{"n_head": 7, "n_kv_head": 7, "beta1": 0.95, "beta2": 0.95}
Each number is 50 + 10 x the weight over its row's rms, rounded and kept within 0 to 99. Layers, rows and columns count from 0. The size before them is the row's rms in percent of the matrix's.

# up: layer 2 MLP up, 1792x448, rms 0.0493, rows 828-858, columns 0-111
# down: layer 2 MLP down (transposed), 1792x448, rms 0.0417, rows 828-858, columns 0-111
up828 099:55 57 54 72 28 38 55 38 67 65 45 34 62 73 62 44 53 48 49 44 60 66 60 66 55 46 44 42 29 47 55 72 59 55 31 63 46 50 42 25 45 47 70 46 57 40 54 57 51 45 44 67 42 57 70 51 38 69 38 41 37 50 50 60 43 44 61 51 57 39 35 55 28 55 50 57 68 39 52 44 51 37 44 56 52 44 47 43 54 46 50 29 49 49 55 45 67 46 37 63 59 47 56 53 28 42 44 63 49 33 57 50
down828 104:35 54 37 55 48 35 64 84 52 49 26 44 44 44 56 47 50 43 42 56 37 41 46 65 48 54 63 46 33 49 56 47 58 41 67 50 53 51 72 52 64 46 43 43 54 61 74 54 54 50 51 41 59 40 31 44 53 56 54 34 45 22 76 39 49 30 47 48 54 60 57 41 65 47 50 47 34 38 48 69 49 62 43 48 53 37 53 53 52 40 54 61 41 49 55 59 37 31 52 37 52 52 55 52 57 46 72 54 51 43 43 60
up829 112:66 39 40 27 53 54 51 61 52 50 47 59 59 50 63 53 66 67 57 43 47 53 38 48 29 47 51 54 42 69 42 45 53 47 45 41 53 38 53 49 58 51 35 52 51 53 55 59 38 51 51 57 52 53 71 51 58 34 31 50 38 36 51 40 53 41 52 49 44 56 51 48 38 51 45 53 80 44 60 49 51 50 63 59 47 39 52 52 53 61 66 56 55 52 42 52 47 46 44 48 63 54 48 53 43 49 55 63 30 58 44 45
down829 107:51 59 49 49 66 54 47 50 52 59 53 72 37 54 47 56 27 29 49 39 52 50 58 59 48 55 47 56 46 50 43 45 43 46 56 52 51 48 46 29 49 65 69 33 37 34 47 50 48 67 27 61 44 73 60 51 58 60 54 43 49 50 66 66 39 52 23 43 53 49 58 53 30 42 59 57 46 37 50 44 41 41 58 61 49 41 55 54 51 30 68 45 52 35 51 47 47 41 63 63 60 49 40 49 42 38 28 47 60 74 48 36
up830 107:75 52 58 38 55 60 37 56 60 63 51 44 75 35 37 70 47 53 60 48 54 52 57 47 62 53 29 52 58 54 45 30 51 48 47 22 56 53 56 45 69 56 48 39 61 82 47 59 50 50 58 66 47 73 64 66 50 53 44 58 44 56 52 22 52 47 42 46 33 49 44 33 43 37 54 60 56 61 50 62 69 51 52 55 39 43 63 63 45 56 50 40 54 68 58 60 66 56 43 73 56 72 49 52 44 43 41 53 69 66 25 25
down830 108:66 34 48 53 57 66 47 60 53 42 51 56 46 50 56 44 51 44 51 51 45 45 39 52 52 69 59 29 45 51 38 50 46 55 68 41 55 34 47 47 68 53 55 41 42 46 38 48 42 53 57 42 56 32 43 61 61 56 22 47 55 44 62 62 55 54 52 43 55 65 51 51 46 51 44 54 53 53 54 41 60 48 58 41 54 57 53 57 51 46 39 68 60 53 48 45 50 65 54 38 55 45 58 51 38 41 59 50 42 52 50 46
up831 073:51 44 45 57 52 32 49 62 63 49 42 52 63 50 68 54 40 63 59 39 49 50 50 51 61 41 66 35 39 76 55 47 56 44 41 27 52 42 31 39 34 34 59 55 45 59 67 68 49 54 47 49 63 65 58 65 37 39 41 48 40 54 52 52 57 29 58 52 43 41 44 56 58 52 60 57 50 49 45 50 43 40 50 53 52 37 58 43 45 63 37 36 62 47 50 51 43 41 35 64 54 46 42 44 40 46 54 61 57 44 51 42
down831 066:57 54 41 52 54 39 41 49 61 59 66 48 60 52 52 56 38 58 53 51 52 58 47 50 63 42 49 31 42 89 52 55 65 50 49 32 58 49 22 35 34 36 58 56 43 57 66 68 47 54 49 61 75 34 66 64 35 51 40 42 45 48 60 47 47 45 66 45 51 51 39 51 51 57 55 65 52 42 64 43 49 39 44 55 54 35 48 54 47 54 42 47 52 46 59 42 42 47 34 47 59 54 47 39 47 53 46 52 62 46 48 57
up832 097:48 53 48 53 60 51 41 54 61 49 36 56 50 54 40 71 48 65 42 48 50 65 56 46 31 31 47 49 47 46 49 36 46 43 20 56 75 37 52 50 40 54 59 42 52 47 51 56 50 48 41 57 56 53 80 41 45 64 49 53 50 52 48 52 42 47 47 69 48 48 45 35 66 50 38 55 54 68 46 41 58 46 62 65 56 31 45 44 54 44 60 32 65 60 61 45 52 47 58 43 63 64 29 54 32 60 43 64 57 38 46 44
down832 100:50 47 56 48 57 58 34 37 57 54 61 63 64 67 24 46 48 32 36 50 50 42 41 42 39 43 47 63 34 61 47 39 40 47 53 52 37 54 49 49 43 62 40 47 49 40 65 25 40 48 64 41 35 49 35 67 47 52 39 61 61 47 52 58 71 61 63 47 52 54 53 61 42 71 40 49 45 61 62 37 43 59 58 55 52 38 50 51 50 52 32 58 53 73 54 60 46 51 48 41 32 63 59 54 48 49 54 56 54 58 52 57
up833 108:65 48 56 37 41 46 52 65 42 42 32 42 61 47 70 57 54 52 63 44 33 62 57 46 57 26 49 54 40 51 33 29 50 54 51 58 60 45 51 47 37 48 55 66 52 45 46 45 34 50 49 32 48 42 51 40 68 51 45 54 57 45 47 39 61 49 52 48 52 54 31 58 58 40 51 55 69 63 45 46 48 43 33 69 52 57 50 35 59 67 62 55 36 57 44 52 36 65 56 29 61 66 42 54 49 48 51 38 46 52 45 50
down833 095:65 60 44 55 53 43 57 36 54 41 41 49 52 49 58 44 38 57 51 47 51 54 65 39 66 48 48 38 61 39 50 48 53 58 46 52 55 63 60 48 63 56 58 63 50 32 46 56 41 59 46 58 56 66 49 48 46 48 42 52 60 58 44 57 60 65 38 50 46 38 71 49 75 51 60 51 40 38 52 23 57 37 45 48 55 53 56 55 45 56 38 50 47 53 37 77 38 48 46 59 45 61 53 53 61 51 39 54 58 55 61 52
up834 088:52 58 19 59 53 46 52 54 58 47 47 64 43 50 40 50 37 57 62 52 54 66 39 65 61 56 38 48 47 82 53 49 68 47 37 48 50 50 45 41 63 37 57 54 62 71 62 74 56 46 47 52 58 52 53 62 54 57 44 43 32 55 56 58 66 41 48 55 40 39 60 50 49 70 59 54 75 30 50 30 57 51 61 55 62 29 55 48 46 56 48 49 57 53 63 47 50 47 44 51 43 54 47 42 38 54 62 40 51 53 54 47
down834 096:52 45 37 52 59 25 51 40 62 52 49 51 54 39 47 39 43 50 69 31 58 44 45 42 52 54 72 52 49 68 61 55 53 61 31 54 58 43 45 51 51 53 48 51 58 53 57 64 51 71 41 51 68 49 64 77 48 58 49 45 57 40 61 58 58 52 53 38 53 43 41 59 47 54 52 33 59 39 56 47 50 44 37 42 55 41 53 55 43 40 50 39 71 51 61 56 50 38 34 44 71 54 49 54 45 42 50 55 58 58 60 52
up835 109:51 52 46 53 43 46 45 72 54 34 39 62 43 62 55 61 60 64 49 49 47 48 28 69 52 43 59 51 29 62 52 45 67 33 33 56 48 37 54 52 48 34 70 59 54 60 57 56 64 46 52 48 57 52 60 65 40 64 33 39 51 31 48 33 39 35 57 39 46 48 68 59 69 66 39 50 80 55 51 35 35 44 51 47 36 32 57 47 44 51 35 39 40 46 60 58 61 50 59 37 61 61 42 40 24 31 53 39 52 54 43 49
down835 102:46 58 57 49 62 51 50 69 49 60 46 54 36 40 53 55 48 47 53 42 51 39 47 45 60 38 56 62 39 42 32 39 47 50 63 64 21 49 48 54 57 42 47 61 45 41 54 48 57 44 62 51 51 42 34 60 39 55 68 42 42 77 44 45 61 53 47 64 58 42 45 47 56 56 29 57 70 58 56 50 30 44 54 45 35 29 57 46 45 51 51 48 47 54 29 54 45 56 64 39 43 65 38 66 39 35 62 51 68 55 42 53
up836 100:53 50 51 44 38 48 43 69 55 53 43 66 58 43 51 33 59 48 36 48 39 54 30 46 73 41 31 58 61 62 57 60 53 45 37 45 46 50 48 50 49 44 57 47 46 54 46 43 41 47 47 59 57 48 53 43 54 35 51 48 58 52 55 40 63 59 54 50 53 57 51 47 71 51 47 53 60 51 49 43 42 32 37 62 51 62 51 55 55 47 50 42 35 53 29 70 35 43 37 41 30 40 60 41 35 40 47 55 70 56 42 47
down836 097:41 46 56 51 41 46 54 50 44 54 45 47 68 39 49 56 64 49 48 50 43 45 38 56 43 49 51 59 65 49 55 52 54 50 55 58 68 53 46 27 35 59 53 43 72 58 50 42 52 48 54 75 39 51 59 57 53 58 45 51 71 46 54 65 41 40 42 62 53 59 41 48 54 42 57 47 54 49 48 58 57 62 40 63 74 58 44 47 52 60 57 50 45 52 43 68 38 62 42 68 56 51 32 54 60 52 53 44 58 52 44 49
up837 104:43 42 47 63 44 57 33 61 38 67 37 35 51 46 51 54 24 48 76 43 52 56 54 51 59 40 53 52 49 59 46 51 69 60 56 48 57 51 30 53 58 49 55 68 51 55 64 70 58 51 52 60 45 66 45 50 30 34 53 47 48 48 56 37 59 49 52 43 50 61 57 33 40 37 50 54 48 60 44 38 49 50 56 39 70 30 54 46 65 69 32 58 45 49 33 21 41 55 56 43 49 59 48 32 41 53 45 41 45 39 42 68
down837 118:63 58 66 61 63 49 55 36 39 56 49 48 64 65 44 52 68 76 55 58 57 60 35 45 45 51 57 40 45 41 50 62 59 54 60 59 44 36 46 46 39 53 45 59 56 41 28 55 49 41 45 26 55 40 63 61 55 50 67 50 42 56 49 38 56 63 72 57 50 30 55 46 59 51 54 50 58 41 51 55 61 50 56 54 65 36 45 54 45 46 56 37 48 55 39 43 36 73 50 52 44 28 55 62 50 43 50 45 55 55 48 48
up838 093:55 47 43 54 36 52 46 66 46 64 52 54 59 51 46 35 27 50 53 36 47 54 39 58 59 37 57 52 51 64 63 51 69 59 33 43 37 47 52 51 65 51 44 60 57 48 67 73 60 59 32 71 47 67 46 47 34 57 50 57 62 45 62 40 71 31 30 36 58 47 56 49 43 53 56 57 48 39 51 67 47 50 55 46 54 52 55 52 47 55 49 59 36 48 62 19 57 54 50 63 62 54 55 41 32 56 59 55 48 41 70 32
down838 096:57 60 53 35 56 41 29 38 48 72 53 23 49 51 59 32 45 53 43 52 31 55 50 48 58 31 60 47 51 53 47 57 57 60 36 53 57 36 57 51 54 64 60 59 50 47 51 59 38 51 52 66 37 42 52 41 54 47 48 19 46 51 47 50 55 39 43 45 71 57 28 57 61 57 57 51 40 51 50 59 63 42 45 47 78 39 41 51 51 58 44 41 28 41 60 43 41 52 57 49 41 66 48 35 37 73 49 48 42 38 54 45
up839 094:61 43 48 56 48 52 51 46 45 51 41 40 47 41 43 57 45 49 53 54 44 62 47 44 61 39 47 42 41 62 47 47 66 33 54 55 62 46 36 49 53 32 51 40 40 64 66 80 66 56 63 61 52 63 71 71 33 40 49 47 62 48 51 42 46 49 65 61 62 59 50 49 47 60 55 52 53 68 51 50 49 59 55 61 72 31 48 52 40 64 35 53 60 50 56 51 44 42 44 45 52 57 48 31 37 56 49 59 50 55 51 60
down839 082:57 52 46 52 50 44 46 45 46 41 44 46 52 55 39 37 21 57 57 43 56 42 30 47 44 54 65 49 61 65 53 63 63 55 63 65 45 54 33 53 67 52 57 40 32 54 53 55 59 35 47 50 71 54 54 51 45 52 46 41 43 55 34 53 47 31 54 52 58 44 62 37 38 68 49 34 49 51 60 54 55 40 48 56 63 31 72 58 43 49 50 57 68 45 63 40 35 48 48 41 57 52 51 25 48 59 60 64 50 48 51 59
up840 094:49 58 54 44 33 46 52 60 45 44 47 51 39 50 55 56 53 50 66 45 40 44 56 53 51 55 40 56 37 58 63 43 64 46 38 28 47 37 51 54 58 34 38 45 52 66 56 57 52 53 22 58 50 53 53 58 45 72 34 40 46 36 45 65 39 51 54 44 37 45 63 40 66 39 72 46 50 61 49 49 50 40 54 49 43 34 55 47 55 50 54 40 48 54 44 40 44 56 46 42 51 66 59 33 53 40 54 38 59 49 41 50
down840 086:37 53 56 53 48 61 40 60 38 36 24 43 43 50 52 43 45 56 58 50 55 63 45 60 60 58 45 73 53 72 50 54 66 51 62 46 60 50 63 43 65 47 41 51 61 38 38 46 48 21 36 56 67 53 65 42 41 39 32 43 45 51 51 39 56 39 43 52 54 65 50 54 46 43 50 45 61 51 65 49 51 37 58 52 54 48 50 85 08 52 48 56 48 48 51 50 56 66 50 64 47 62 55 43 39 53 49 60 54 43 47 49
up841 086:58 41 44 56 55 42 31 56 61 45 46 47 50 48 65 46 42 69 43 42 47 64 46 31 64 53 58 41 41 59 54 36 62 53 39 40 49 46 36 51 46 43 64 61 54 60 64 64 53 45 40 48 62 68 68 46 54 46 38 61 58 44 59 54 55 38 55 49 43 37 54 52 75 63 64 59 61 64 44 61 59 50 41 75 44 50 56 50 45 50 43 58 33 50 52 40 61 46 36 62 57 76 44 41 50 52 55 52 48 54 33 35
down841 085:47 41 39 46 51 62 50 45 47 35 60 61 49 42 46 43 58 66 51 56 40 52 58 42 46 59 52 37 54 78 36 52 55 51 68 45 51 52 18 54 51 34 74 57 56 55 62 64 44 47 46 56 58 46 51 60 37 48 44 41 63 43 69 63 50 49 40 50 70 33 60 45 45 50 55 67 51 33 59 47 43 67 35 49 58 38 66 57 66 49 63 42 54 71 65 46 44 50 51 64 49 51 39 39 47 59 48 47 59 60 45 53
up842 113:55 41 42 63 51 33 32 48 61 44 51 44 47 54 42 46 34 66 55 51 53 51 45 45 53 34 42 37 45 64 49 51 84 45 33 43 55 57 34 35 55 44 51 47 43 64 76 62 65 49 54 43 72 56 48 53 41 40 31 54 49 55 48 43 66 23 47 52 43 48 69 42 42 54 60 51 63 49 40 50 54 44 61 59 57 39 63 60 44 71 32 46 51 46 46 29 51 47 49 49 45 56 39 36 55 56 74 51 55 50 53 56
down842 136:45 37 35 38 64 60 56 54 46 52 59 57 39 48 60 45 47 72 69 36 68 32 58 48 54 64 44 63 73 56 36 41 43 75 65 42 41 64 29 64 42 51 64 42 31 64 49 63 54 58 60 66 40 52 54 56 48 39 43 41 47 44 64 62 49 73 59 42 53 44 37 53 52 67 51 47 48 44 52 57 55 57 49 47 45 44 65 51 62 56 56 41 63 48 78 58 64 57 52 58 61 51 40 54 36 56 33 59 60 54 50 58
up843 107:60 65 38 53 42 58 52 52 53 63 37 38 38 71 56 54 25 66 58 56 65 33 31 44 39 60 48 36 59 64 79 55 62 50 55 34 57 39 59 48 55 36 44 36 53 47 51 60 45 35 61 65 51 47 54 51 43 37 55 40 53 63 62 46 37 29 66 55 56 64 47 36 64 62 55 50 44 61 51 40 52 44 39 48 52 50 38 55 54 65 39 54 51 35 57 57 51 48 59 47 60 43 35 45 45 36 61 64 51 55 59 63
down843 097:33 77 57 41 56 69 50 55 47 47 51 39 64 76 62 62 54 35 44 54 60 31 47 62 52 65 38 40 48 41 56 62 59 51 67 47 52 51 68 48 41 44 54 68 46 72 40 61 59 48 64 45 61 46 52 51 50 51 39 45 51 43 48 44 37 51 42 55 53 62 59 55 27 67 58 52 56 40 42 51 48 37 47 49 49 36 52 46 62 26 62 42 42 65 44 49 48 36 51 50 52 45 37 47 61 56 39 52 36 42 46 50
up844 075:47 51 37 60 57 35 55 59 58 59 44 58 53 55 50 46 42 52 57 18 51 61 36 49 60 35 59 26 45 78 54 50 64 47 34 32 57 45 25 40 58 39 50 55 44 63 58 65 45 57 42 56 59 55 57 66 36 50 45 46 46 47 49 54 51 34 61 50 50 38 52 55 53 52 69 56 60 39 46 46 48 39 45 59 53 35 65 49 51 58 49 35 62 34 48 34 36 52 41 51 60 41 51 34 50 48 58 49 56 52 40 45
down844 071:54 50 28 48 55 32 41 47 59 44 69 58 46 48 50 48 44 54 48 26 35 59 47 40 43 36 54 33 44 77 45 47 55 49 38 45 49 57 39 45 50 47 47 58 38 47 50 58 50 53 46 59 72 47 67 57 41 51 41 40 53 40 48 43 43 41 58 49 40 36 30 46 45 58 64 54 58 33 47 38 45 37 46 53 41 45 61 52 59 61 46 46 62 55 48 37 46 49 48 47 57 60 47 32 41 47 57 63 50 60 52 65
up845 110:47 41 45 49 66 61 36 50 58 67 48 69 67 49 66 54 57 52 53 46 40 41 52 58 40 59 68 43 41 62 65 33 42 58 42 40 76 42 52 43 51 55 38 45 58 64 56 52 41 50 44 54 66 64 52 42 68 47 41 47 36 33 40 38 44 49 66 57 45 63 48 54 54 49 42 56 47 54 46 45 56 34 51 44 37 49 39 50 47 58 56 38 46 66 57 54 48 66 34 62 46 51 44 49 34 60 57 47 70 71 55 48
down845 094:41 57 51 30 44 46 44 52 68 31 64 52 22 60 53 54 45 52 29 61 44 52 51 44 51 45 32 55 52 68 54 61 52 69 54 64 46 35 57 41 47 44 39 38 57 41 72 61 46 51 40 35 48 42 45 56 57 45 42 48 52 37 57 60 63 51 57 49 47 64 60 42 54 58 42 61 42 49 54 61 50 79 57 44 40 64 35 50 45 42 41 44 59 44 56 43 60 27 47 70 53 41 66 33 70 53 39 43 44 41 62 45
up846 122:56 35 36 51 40 46 43 48 54 53 40 58 36 38 54 45 46 54 47 31 66 39 25 59 59 40 48 50 47 58 55 69 67 50 61 53 54 38 55 58 59 47 44 47 63 44 46 60 32 43 51 65 56 46 56 56 39 46 27 48 47 64 65 33 52 58 32 73 59 49 55 67 56 50 48 46 61 40 50 44 35 34 40 49 45 52 51 45 53 63 50 38 49 22 60 47 44 51 59 54 52 55 46 58 36 55 50 69 69 44 53 57
down846 116:36 59 43 58 55 50 45 38 66 42 53 58 49 51 38 69 52 43 45 43 38 43 42 40 51 49 52 45 56 31 58 38 65 52 49 51 48 33 51 45 51 43 65 49 43 56 55 57 29 58 47 37 55 52 49 48 32 48 59 43 64 53 51 61 53 47 54 64 49 50 44 29 36 54 50 45 45 45 56 29 63 53 50 53 42 45 66 59 49 32 61 52 29 52 56 72 47 59 55 58 48 71 48 55 51 62 64 29 37 61 49 30
up847 093:50 50 51 39 59 66 43 53 37 51 34 46 47 53 52 54 46 51 61 39 47 66 48 43 48 37 56 37 49 61 52 34 59 45 50 28 55 43 28 40 44 42 42 48 37 52 58 56 44 61 50 45 64 65 48 49 60 34 43 53 52 48 54 39 61 56 49 44 61 53 37 51 63 44 58 55 51 54 34 61 43 47 44 60 57 57 53 35 51 77 49 46 46 56 48 48 51 50 64 65 48 54 49 36 52 54 46 46 46 43 36 58
down847 084:53 53 50 45 49 58 56 33 34 44 60 54 60 45 41 48 49 56 48 65 39 55 54 47 47 40 48 63 61 54 53 64 41 40 61 58 45 54 55 52 64 49 60 58 58 49 49 38 44 44 58 46 27 44 45 68 53 32 57 61 40 46 44 42 47 47 43 57 62 39 44 42 43 41 35 69 30 37 60 47 44 44 40 45 61 41 54 42 69 48 63 46 48 61 49 44 44 65 38 66 48 55 55 46 54 62 42 56 65 52 44 42
up848 090:48 37 45 45 72 49 58 45 48 60 43 51 44 55 55 62 44 47 58 35 46 59 48 53 57 44 46 51 32 63 58 40 60 58 43 26 56 61 46 57 54 27 43 54 56 48 52 55 34 47 47 67 54 63 66 71 49 67 35 46 40 37 36 58 39 53 47 52 46 37 54 40 34 46 59 44 63 69 47 41 51 55 57 47 60 42 59 47 40 53 47 41 66 37 52 50 56 54 44 62 56 69 45 50 58 56 51 46 55 47 54 28
down848 105:50 38 46 47 48 41 48 44 49 42 43 60 55 48 84 41 46 45 67 34 46 34 39 39 52 46 46 36 46 59 40 40 49 51 42 40 62 51 32 45 36 51 44 53 47 45 51 40 44 55 59 35 42 38 63 53 49 46 57 56 46 43 50 25 51 51 46 46 43 38 34 61 59 55 37 52 62 45 57 50 36 36 41 34 47 36 58 42 64 55 50 40 53 57 49 41 58 49 55 43 61 60 40 39 42 46 51 57 70 41 45 45
up849 107:53 41 52 57 62 56 46 54 48 56 57 54 68 46 59 68 44 75 60 58 58 45 52 41 49 52 62 44 42 52 45 52 77 37 44 44 53 65 58 48 64 44 55 30 56 71 58 70 64 55 53 45 49 71 53 46 35 55 34 38 61 53 42 36 52 50 71 41 38 63 61 42 60 55 54 59 43 69 46 40 47 51 54 60 51 54 66 52 61 56 42 38 55 61 43 69 56 43 46 41 50 51 32 45 35 66 40 53 54 56 58 73
down849 099:48 58 42 39 25 51 49 67 59 59 43 44 50 33 46 48 48 47 40 59 49 62 57 53 48 38 46 66 53 66 46 38 43 48 37 51 64 48 62 45 47 34 49 45 32 57 25 45 56 42 26 58 63 48 50 67 40 38 57 41 28 34 33 38 47 44 42 50 52 55 48 32 50 54 49 47 53 51 54 48 54 43 57 44 56 41 42 44 54 33 43 39 76 36 61 32 42 74 37 36 50 34 51 54 39 38 52 62 58 54 43 63
up850 114:42 45 37 63 49 40 48 47 52 54 43 34 56 67 60 41 53 67 43 51 58 42 62 48 44 48 39 57 55 54 45 65 54 61 52 46 54 51 37 42 66 55 48 31 52 46 69 52 47 50 46 66 44 58 63 45 34 58 38 57 52 49 49 61 40 44 48 39 46 50 50 40 52 32 57 42 60 43 59 41 61 44 53 49 54 41 58 49 50 41 44 28 56 62 42 44 58 47 28 59 66 87 51 48 38 37 43 46 53 31 52 50
down850 084:51 32 45 60 41 67 53 59 54 72 49 37 60 62 53 35 36 48 54 41 44 55 55 59 49 46 53 32 38 60 52 48 39 59 41 46 35 51 38 54 72 54 50 57 55 54 46 64 72 42 52 33 62 50 52 42 45 43 38 43 42 50 54 55 74 42 46 50 49 47 39 39 34 46 47 49 41 47 46 60 59 54 59 66 50 50 52 50 47 39 40 69 75 50 45 43 61 55 33 41 48 59 83 43 39 55 81 52 65 56 46 48
up851 103:43 57 39 56 70 56 43 64 28 47 48 59 60 55 51 37 48 62 56 45 54 65 57 41 56 30 69 47 55 51 54 52 57 54 48 51 63 49 47 63 55 61 44 66 55 64 56 47 33 49 56 61 51 62 61 53 39 55 44 47 56 63 80 34 54 59 45 49 38 50 62 56 34 42 71 51 53 51 60 65 51 35 47 40 56 39 63 50 54 84 57 51 55 43 57 41 57 54 67 59 64 51 40 52 31 58 38 36 29 48 46 63
down851 101:59 65 62 40 29 56 59 55 45 71 45 52 45 65 63 65 43 59 40 56 41 56 53 31 50 56 61 41 66 37 51 34 60 42 56 35 51 42 57 54 47 42 53 58 63 34 57 38 48 58 55 48 40 70 45 44 56 66 35 56 58 58 33 55 59 38 60 61 50 42 73 52 42 62 56 49 47 61 44 38 51 46 40 60 44 53 77 51 52 47 42 49 52 37 34 35 44 50 62 71 59 54 51 49 50 23 59 45 66 53 47 43
up852 089:40 60 43 53 49 46 49 51 43 51 47 46 44 60 50 52 47 50 48 36 47 51 49 51 73 47 52 29 49 73 53 51 81 61 27 44 53 57 26 49 47 38 41 54 53 52 59 68 62 60 44 57 49 49 65 71 48 54 47 40 49 46 63 45 55 44 51 46 48 30 56 59 48 57 65 50 68 46 46 51 46 38 46 63 57 34 54 56 59 56 50 59 60 38 62 32 51 56 51 38 47 49 61 50 55 54 61 49 62 47 48 56
down852 088:52 42 37 48 51 29 38 46 61 47 65 45 32 49 57 51 45 61 47 38 45 51 47 35 47 37 42 48 22 65 47 60 48 60 19 49 65 47 36 46 60 51 55 50 43 50 60 55 49 66 36 43 68 41 57 82 51 43 52 52 57 54 58 47 54 53 58 50 46 52 39 43 38 51 54 51 71 37 60 46 36 28 50 44 61 31 49 41 69 47 46 38 53 47 58 39 57 41 49 56 61 51 41 44 34 50 52 53 51 50 56 62
up853 097:54 39 56 43 47 49 45 57 60 66 50 50 49 43 52 57 50 47 46 48 39 72 43 42 61 36 43 40 35 66 64 41 62 43 41 29 46 57 52 32 62 42 56 64 58 71 49 67 59 48 29 52 58 67 56 49 37 53 38 48 56 38 52 57 54 38 46 45 36 39 55 57 36 63 51 48 53 54 44 46 60 54 48 44 41 44 56 47 57 56 49 44 65 42 58 48 44 46 52 51 50 72 52 23 45 65 56 55 67 42 42 45
down853 112:48 39 53 59 60 52 45 25 65 30 63 58 68 41 56 43 49 53 70 54 62 46 45 44 49 41 43 46 54 68 39 60 54 54 47 63 51 50 41 54 36 49 41 43 49 43 45 55 48 50 47 45 44 60 61 65 44 49 51 55 40 64 36 34 47 46 61 55 39 66 31 54 60 58 58 55 61 65 49 37 43 46 51 57 66 41 52 51 52 48 50 27 52 61 47 60 54 49 38 56 38 42 48 47 49 33 40 54 64 60 51 54
up854 111:51 53 52 66 52 55 52 44 55 66 44 37 40 57 55 47 39 75 61 54 71 44 46 53 51 45 62 34 62 55 57 40 51 52 56 30 39 64 53 45 37 51 63 48 60 58 69 55 40 46 42 43 49 59 50 45 61 61 36 44 58 45 71 63 52 50 51 61 54 64 49 49 57 60 60 36 45 51 45 54 52 50 35 49 55 50 48 49 43 62 46 50 48 43 52 67 43 67 42 53 56 74 49 48 52 65 52 48 48 61 55 61
down854 108:69 41 59 53 59 35 52 54 39 24 45 47 48 48 50 63 67 48 47 37 57 82 71 75 60 59 63 47 52 43 47 57 49 61 64 58 51 46 46 59 47 51 29 41 61 42 52 57 64 51 48 69 37 59 43 51 45 51 53 46 47 59 44 39 60 50 40 45 43 53 42 57 48 52 60 43 48 72 46 55 54 52 45 51 57 47 59 48 45 49 45 45 31 49 36 45 44 37 80 54 46 34 40 43 53 38 54 60 49 64 61 67
up855 092:56 38 47 51 54 30 60 59 55 38 34 59 58 44 56 54 68 65 42 39 53 56 46 64 66 63 65 39 35 55 57 55 58 48 35 47 49 47 46 51 45 45 53 48 58 58 48 69 50 45 43 62 69 60 58 54 60 58 43 38 46 30 53 38 41 43 51 51 45 40 46 51 52 59 53 41 53 41 40 56 45 47 49 51 44 41 65 47 56 46 35 34 67 44 61 57 43 38 51 57 46 51 37 32 51 54 47 48 51 48 44 47
down855 078:51 43 40 40 44 64 36 47 72 45 31 50 42 39 59 46 42 57 60 49 55 52 60 50 61 69 50 45 58 85 49 65 63 67 42 43 36 65 39 59 53 47 62 47 56 60 45 63 50 51 32 53 69 52 71 61 41 48 40 44 45 42 58 41 50 27 54 52 45 49 37 38 44 46 53 63 65 51 58 45 44 38 59 60 45 54 60 36 60 58 54 28 69 35 53 59 50 33 44 32 50 63 40 41 52 30 38 52 55 52 61 61
up856 067:39 56 43 39 40 41 54 61 59 56 46 60 43 49 51 48 51 43 53 65 51 57 48 43 57 52 51 46 44 56 59 29 56 52 27 48 47 49 39 58 40 36 53 44 45 60 47 60 56 51 57 60 41 74 39 62 50 55 53 54 61 44 60 41 41 42 45 49 41 50 65 52 48 65 54 51 57 52 18 50 56 59 50 44 42 61 44 46 41 43 54 62 58 46 52 55 55 55 72 44 56 45 54 53 53 43 51 43 57 35 44 43
down856 084:38 51 51 49 57 65 59 51 48 58 60 41 47 52 49 54 43 54 42 65 35 54 43 67 51 49 37 56 48 65 43 53 41 29 63 53 60 46 48 21 48 56 49 42 57 51 53 56 40 01 43 43 53 44 48 42 45 49 56 57 57 75 37 58 43 51 65 49 55 44 55 51 71 41 51 73 53 57 50 54 50 59 54 55 36 58 50 92 71 49 43 62 58 44 47 52 62 46 45 41 25 46 52 54 42 51 50 45 51 53 50 44
up857 110:43 59 41 42 46 46 42 46 39 50 46 55 64 52 55 41 46 55 55 47 42 48 34 56 75 62 45 42 60 47 55 58 54 59 51 53 49 28 50 53 64 29 52 52 61 56 61 50 46 47 53 63 60 60 45 44 66 25 49 63 67 37 62 29 65 52 43 52 59 52 58 43 51 46 62 45 59 57 42 39 32 51 46 58 58 53 48 46 57 55 52 52 45 60 54 47 39 51 30 53 59 51 58 47 49 70 50 54 46 45 39 48
down857 100:62 55 36 32 46 52 49 39 44 41 52 66 68 50 62 50 57 44 43 57 54 65 33 60 42 36 45 60 54 59 37 44 46 42 37 72 57 59 42 53 57 54 54 45 46 64 60 23 47 45 39 63 64 48 48 48 46 49 58 59 59 46 40 63 52 50 63 60 48 58 42 45 31 33 69 53 48 50 56 30 62 46 59 50 56 74 67 43 46 47 41 50 35 48 58 61 44 44 43 62 31 42 57 68 66 74 61 45 35 56 37 52
up858 097:39 47 52 53 61 27 46 37 53 45 51 64 60 62 47 47 35 46 45 39 56 62 57 67 50 57 64 53 51 49 53 59 45 67 48 52 32 50 40 51 47 55 60 51 47 40 44 42 52 50 47 39 62 54 71 46 57 42 53 67 46 61 45 50 44 59 41 49 42 57 37 36 43 58 44 54 68 51 48 64 42 45 44 74 39 51 55 43 64 57 56 52 37 55 66 49 38 49 51 60 34 48 51 57 53 51 81 27 60 44 46 45
down858 099:58 42 67 60 66 62 54 60 45 43 46 55 48 50 62 33 46 38 51 42 58 44 48 59 55 45 55 46 43 42 34 54 34 54 55 44 59 63 64 45 39 50 63 49 38 55 41 42 55 47 41 53 60 53 62 41 51 51 43 42 43 68 49 36 41 59 46 50 48 63 50 53 57 54 39 41 64 61 53 50 56 41 55 35 22 56 58 52 44 48 36 62 35 74 66 29 64 50 59 51 40 33 67 47 40 47 35 51 37 49 58 48